{
  "n_head": 4,
  "head_dim": 64,
  "rope_base": 10000.0,
  "attn_scale": 0.125,
  "parallel_block": false,
  "optimizer": "muon",
  "lr": 0.0104
}
Each number is 128 + 32 x the weight over the matrix's rms, rounded and kept within 0 to 255. Layers, rows and columns count from 0. Numbers have three digits each.

# up: layer 9 MLP up, 896x224, rms 0.131, rows 59-68, columns 0-223
# down: layer 9 MLP down (transposed), 896x224, rms 0.0619, rows 59-68, columns 0-223
# gate: layer 9 MLP gate, 896x224, rms 0.125, rows 60-68, columns 0-223
up59:149126103188164106130106116120162107133139158134080170142112118163190151106133140127111138132129133203132182124152137128088153188105115098167122124143073135178116130127168196173116116117127180214114106138181101147158135070118120146106099103148128153169122115147102186111173104156126115111092156106114137112145132144202130121135154146102147153116171088138073146105102090099119130160150141121101122113068135099176104118155137113126109109171149109070095158184125187140116110122123156158156157175150104075063083114104153121159098175146104145134147153133177088076071103137106159128143100065079144125060194042100141152090180183093097147122032081167118162192135145139099171128139
down59:124096139123051157076162097089114127130163149178062157197053185146192151131156151160118131158146139102201103104136134085084154145111095122150084113103110137158174130123144178136088119112130118183095122106171099099145157108145103187097079151074122090187170098153140136099121203119113070080131100080054097116081149108213156135173108131118126178139156086160172042153102105108103148136140158117107133159054066171142131087170081137112131109156118096138143088105186131225074185108173100175156120140122094060166098137146070133177121109151121138113162141108156158111174174144158113138142134151124135119093114118156149180141139104150091140155055107107134088095094181110103046125168
gate60:093122146209154154096118109173110158109129165149188115142165126110146142148158115104143133111118183119173078135168125220075091096123100061152158110181170152154106090154155153071104159206138106130121081065122111174118122097037199119143049101175141133130163102099128139071130156149087100160129128110108148145198180119117095125131120146127133190129097169169158151071238136077179184175097196138024149108147140094064157131027115173143107090103127136204118131137044115151177075141147153154131112123043146133121156163068195170103155053135166126107071140132157170094125121184162154148078122077167165104106086141104156083135035164099133122121102096150105112124181163168135109107170
up60:090123167186117169101098174139159128115139066147155139147086115085097104052097096064120125067100166219173136088103098101124137104112129119147151099122108162152199109065096162161115069129089115172135121094077109152146099126126114129109153114150100124162052078083093104123161117133161159125081098250033123064118106190114110058089128110092163132128123073094134167157106219126120159127090098139183127158124157118128121147173149194117142132146115119126189110180140152178027084116067192172120125114077053202149200033150142079108070152071137088119114161141112143167139127170125229123103115083106077071083107147098083134154077173190139163130217180108150134130121123119132058141150
down60:199125127134141162132065041119186096133187130131086103172180122134135125066113092140167078177082212140113083120070106073139122075127115116106172136097089147170081087176092164177178149096085126110091092163205142150087123127089063090164141122116137141106089155143164068112126189141095127170111136118079109143127133085086132177134131060086082071136126113122132122195226171105139144145129175104175172095137174098084086188143163117111113080164213132072146209155153171099182150117124156142105087108143077083119156125147073138064168132193212080081189191091123122186000061143149101192117143119107167100092161066148139070149185118140071091117136130067144138091145140121210119158145
gate61:142125125169121111138105132135139163115091139129135149149121161127123136154188139112193170124134090086120123097143130146130172083127138132109167113123124115154161109108109146138126173080098146151165198115180111106126151157122104159153168157133157141163071125137102130087131130120106049124122180140122117106105132136133095159108149195087124127161175115105144080125134056151147100097112130127115102112111126155128129117146114151145113109167099170119099097120149148169103119098155097172117124139129163124148156160155113093106129120126173110167145145075141131139102118191131153065104173105111133108082168102086069161152125123123149114135168138151112080152162139106123137167085
up61:097128135125129136108115138088123112131175134109131105104142125132112129111092111117153132147091101119141144188196138138155128131104140198119121095196139091124144126138120159107113148134129108130114090135134174179126097144193178110138110088119067129080159115133210160165108106134181169105142056132154155174119099130047155117132127139141157132151137103081151189158103152118171125154139172127081131110126108048147099115082076131130111158118180108137122155149132112124115165122062138079143108115134107091090172118152150140111101162116096178171086133145152137142165111134103134113140102088200134149176146156169201111205232169128132124120148137128166155130104104065136149110133
down61:094116144145141103148182051154170138151191112128092087141132125145135157122185139125146109110115086160069172133117149130165119134119138138163096106148097160069124165155119141104144194148110139119118111082130149132201097120151123177139149080127125125189141142158094144166088105159112118114103057164093182154147151097158149118100107137169210110132106137143104092194158053172125130107161125166108133092132150083104176127076118115058201119135142103126114143140137107125148117125092159113159137130078092116090138127143140168106066148137131121087194139142137133124128113116182108140116181167181113105065154137136102140149173103131101142154163137101145112111086079113187118110107
gate62:155111135135113141088128119174135139117112153181134202140139158137126136133126126147094118136104212129100116122073155137151137168146113135078136135061122170052164072182143097102110081154119013144112138147110125087143135054136093159111052133092172094103102098126081107073084131111141163057142174117192204153077139107105201098104111108121116150127134103110082157108130064125125071132133126140131201154086130133126076090077180136094155096117086145093179094134117145193118101113124100073147096129156100107136083114135115121042110091104118097141075172112167094143071131149140105139122141094157168156059121123126172138156106095153150136106152139123083055148157165147140150113167
up62:132042116143092074097131144116106143157097122113169143095062137124136104054068125168146130124133133153157113140104166086155086120188106120181119115119146154095102139123147159144167099179195132141140195136109093119170083135202100170072059121090132071132166071096152088112131141091147176121091089109183112086140142146108143137158089125164147150137109109167121125080172163113094078147104098164089157130098154191122097126128145071104112131141092136092143095080158138106118165116072118145133131101053112111130144133075120127112112136105162142100135107142102151101119171124109052124216124123141128115120128130133090117107131110113130100157122163109143113148141212134159110123140
down62:154153108167132149195097153129130106117144112111072147161143162122062126158126136095168119082188198155138121088103067150094148071093142087148099150119088130157164126136160138127199147067167164114122163084140101160124079144149148161162091086156121129112125186159156103057171111152129080092123158083158160081149115164152135054108124133144122107107093192073141130087080134150175108182210122113090127175076079106131166086131088161172081137122151114076092129140205096108104069144163189125158129130103149143098145116158170151171088158126145134162149106119170089128081130132141151179156128124114114132099086112165149171142115082090141134131134127119169222088105145183086100130117
gate63:158148153136116139131121138069096058151132113121157105123128118160114175131155088166144134103106185118092081094166166122081152171151119144136082151134129101115111097169129136158174111141155123128098169096127132133063165148137099188126135125131137118147143157134115155116100122149150123160136156112114177198177049137113135140185163085119141148121179163149077129102088148086121198095179133129171116107139158095189121133139107164170075159135131112058115124131153139067151103073136106088149202022125125104074148124093090078106142146072140085168152169100154112141098145118136165178164158134114137107158142093139128148150123125139145129130121163128147112117098125133137107147104
up63:121121102128120125200125105139171082183120164098117163140138131142176049181075154073094130129152141102114162118128105105159102110156135163138181182122136141117161103105169060143182163212077156122145093100093114125168087103126184069136102130102141062149134106163176084123084090128106123184126149171063068114104134102145101116153107154153130156130082142168077127110113123103105089128138124131117081113166117072130159188138135066133178106095148066146142151157188127118127117113146162127144128095100051106130171118243110143150140166118140068100085124075129107161078164134105119148133107126105161076054074116109166090111103192135156084155126129151152128135115100159119130102138
down63:124142179179112113143153057166146126167081047115176185172091148097092070184048112135147152173102168142091082148158116162152126134098094121143129183128071117063159048118169092135148125166133144121182139074114081163097062073095207118122147056073131138210119135138174123107086130119095130165142154129151134152098085086163140086157133116150130093136103176096110136082162140109095174124144129124105138113106137124094142133110110052132102136093115169115147120138125137095137115179163142104169162123085117154133177115152066126153064167106145103082150156093130157149120153155075107118119140110125090100067124064051176117145128136135128164135084131148108130108175133095097148139161
gate64:139102193094093103114196078093101083110136074110135131153170120125117151129212058129136097193072152150136135099118074145111161179141123095164182101078092165123120094077174105108126094085158127125082154121102179072129102089115144171069125140109129112028130112139116097063116160139159062091085127134141200125112088164172177048114161059134138135086111101149103154170146188142172104151076176133149138123116055173144098161082129127067119147137091144163114167174137127099097102079136169113167141172152168171111122076108089134116219117162139136097059102096155144145113109171154132164121149088114057143054176167176133141168110170098117071132099137079135194128116158107056153138121
up64:170138111134073198102129090210178119103159153149099116158160155118126181147172116130105111109106167148154156109100107111111205082093175131072133144068048103141059135157114064169116140096108148104116107140146130103143152134137100121144125184161092128105194094116157182118152171136085127170120091101059177090175179099147113092059116194147083133162139113131156091121122158211101084162074174130112159187150116133114115162153089113077178082164106092194175056150155109187106111141117162164145116141138150171090130137093046091122103082121141089123142145123146129158103061120147174104155203102210086166076144119150167146114082181095114112145161104076097150102129110096129158123085
down64:119149089091158153158143080134069151126145139130096078092127131134139144072178111146131138156156158104129130193153170154126135146075090174035147107150142127105155148094077162136204152113170129091169117166096122090045130118102106080088116131089147152158138134094141136056138174065174093114088115157134107141159161111097070115146176171160108126162127145170153078151158098097086206032172115143156124115147151149166160104127096117171115141099128155081123088108128168143202096155152082099132048182152110174127173120186199180102128103128061146106126187191155050114176212175183114109064121074174102096109150138125110148182144091169087130132128132176145122133141071098053130087176
gate65:197097152156139140141113110131131184067136155162139130140140145057133190117194023126151107045130115143106109119101183134178146139083179117122111110136117150163097188114070121159125165134192152158185123151119171172084176111099109157187150100153139143113173171163169148153135129076054070124173104138090163108145116154112144160171128157076138142133121142108125154138155176113151190114150196111150113098158127178153199140087144183107106131153112091102123165135086169135114168164114163180106112099119079133098121101140107122143141181086082169159082112148081089077155160154111116112127145112107110094134165115175144119095106162178137134056137157125067085128128107122174074131154
up65:116092144084123141097132153090105087173162138152170123102075085160132142118024114213131081111116130154074111111113103160108195125225133126091162162143023083164140085138115158172123191173090126101120074102097139117175104120161133110101080156144140133117148066075110120183139106057104101139122130164148178160151138139124113195121166115193171117191126172119125128120116171105083147062117130103095127139095176093082092088149124104167162104136147093099086153160170164084101105153087082105133131134127116162157102149182111200153128132125182105096156135157164093144172107127148070116146132199135175147133129116154086090088162109104095076119120134163090136098144104084112117205127
down65:133100153123115117119078158073193079093145199142137133151146133087102093144105132130123118088159085132133125083066177215123132151095105214167112196124131110074151113143120153137024134134114126169149103115118139076090186114155143108096151210201110131109146111134121139228108178066082106124145150078066136126151135166138181171119157110133156157121070144135075117134084080133060163168113137085137111135116109134163182095220109079158154093150111147115087111128122135181145154154135149135177105113131139112115099099106098151145140162175077121200117082091192115178164145067165106140078087154124133143123114114110140156120128124136094202120110139087123130135123124108150082183145
gate66:180121035139149101120156121129135145157113163166066194127132129055129181093142123087159154099103153131143171156167115149115146119188099110113099114092160076136150153135146122086109149072170145180145138143045096113088175081138138123089201120116137127162148175138170133130095099126115060155084115144133083125120112146140156145119159171126150149122112104110120103135086161111097152098070129089175179145145141088112162176171154092158138069177101163131152090158112136202168105133145142129145118186095143114170064125164143108101132102153183068171086140141101082112130078110126085211166108091147142138112117147128148175150150094189130106129081073126227177143178135195148115129132
up66:052161110168118129118094143098163140119109108110134147140168159096122148106096097174144144129115137144118158068100086183138125132101159108111164173106145120107144094110075162118102139087122160109134123107137166091133067145165091098195173234143065100108170182119135108126121068125171154150124170067070086147083172115155161129175138166097149125154177120156110149124140186134147090124161119099186153110089113123202142173126101140185076177178098130083106074136174140143107091148136170101083163185161171129152138108103111138134089101109093118164082115178167108123103116122142144154087138134089154158123061131083158122070138109124062176086132119155137172179154120202107114122104
down66:115228198143139185127101155113153149058151093153119121149141127176128129072217079158130111113161148081111086090126058102150127103160138149183083197114115204132142191207105139157109113150124157175124169126100095137136070132165121164117112090180146135111186125162132114116128143103134164118102163069084172143125104155149118097113095075096084060117135096115142140143124170146127101155104125086166113153163100156162137194153108119088094098166140092132168093137118165145104119106154120120186098073153113094141115176140093054117140148126148124183134134141098153136131044076137075163138100147134186188114121130191168169125167106096135100095155109144128193105107090160158150060110
gate67:088159141104193085107143184142144205184089115130077139151139115066208153083131062127114080148101082158152112115159101136082099120142121099071163159117145124178124125142198136069147107083073166157170115082181109086104086096073154130155142151218128128123088107144128069126138095133088124113107071106123106138128090120133113097131079114117150102145139086176126127160133112105174150104131148089137159077159088160195116146118139111166143187142143094129136214136061126116117129112134209089097144118125117149137176145163166133140111123126117136092087082108140126176105123197152187148106046088117208129121108148141099158123124143146129115122158178126136165196124157153178160200166
up67:080106140089100135118138152117151113109154163122090206120104097119131125223113110167121104120145146043150168134145163124168174091105130119148088133088134154111106157082124157092155086141148105119082068163135152126080100098145112129120137176127150156087115155109163036103095137109222119121144142143121122165140178175153129104131057136101091105160077123124146052099114154117135130134116126138131073124120129116195094122114110125138090132192130174081117097125085167112090168103191119098096150131109085071139105095159058143129055131171211106135142139081105129125105145149172171139051181121154128103127101101110105141134126159126123122170164123063096132153134159125106044152135
down67:088151088120154175146136164138122068215111097147105128101073119125146116202115210076122131136082094183017173124097093161156115182174149126190129158120184126119139163220148109107087120153112210087132125159082159178117162127130130176137132096095153144118121194143105159134092159077111155157069122134126184134123115080101103153078116156190129069124125145141143142131088126155110132173128154147141121166150082100139045082127166134138101099085086106145148143128095088142077091136125101056071146125126114105149113143125095097108086161123156098127185196113107125077146081116126109154155186188192083119129157117114108109113086126091155118104135073121149135089177144136098146138147
gate68:179105132120119147117102205134079143196115164141046127106084194059162116070191137147118097218092102160127149142100144199156105107143110188096147052145123135119099129108071104145104174158120133154139177168117170146137121146133104136140148114133055147125092121139106123173096102135158132087174132152119140141216065119120124176124137089138076188169147080146160117139202173138119122159093097122132105108115118115106129042146151068138165137149092081165124111181110108116147123108075117107130107135156110127136152103195113118161161114163102111141136114185166151063130124101088109099107124159125124134137132115112126091130134091126126093136122122145157083146133191124103099077153
up68:083121099166159124130143136088174110085169106156129120119089093162086130152103109146089199168119130121097134121132091116175086109109188096128136182121138149125110167124076092096117128116113163166131136134209108108143124151114094103119140140132137112125175119162171179102129208120100161135071103116142115097165101136174090112096134125171116128107125153148121105095119099117087147085100118126127144142156089170172124116031124133089130200100140142163127082151122137145097117144125132120146089084118134103164141179126091105113119132106120184091057135056126178169063075173141121149168190131142062143119083153140151108128132089142121112151119110139137172168057117153140120171056
down68:151128181095087085112115168170123133105182142120165119054069099049117128117141168119162173161169155128121135125117156074097127112153067129149128170156102102148151130144159126072155076147155167104130080102111171091124143201108195109168129147148108106161134094120093155118117159121135103128096053144106082188104093088062123137112127158110156120127091133137121195083095100114140126127117144158139144143134190069126133105151147108137081146068099098069141150100053149096130124142095098170135179170164095160127129129174049141195093102149146114098075140123139057162083112163195133142104135170118101096092082122121133090112116192123187108056166170168104130172127123148138069153168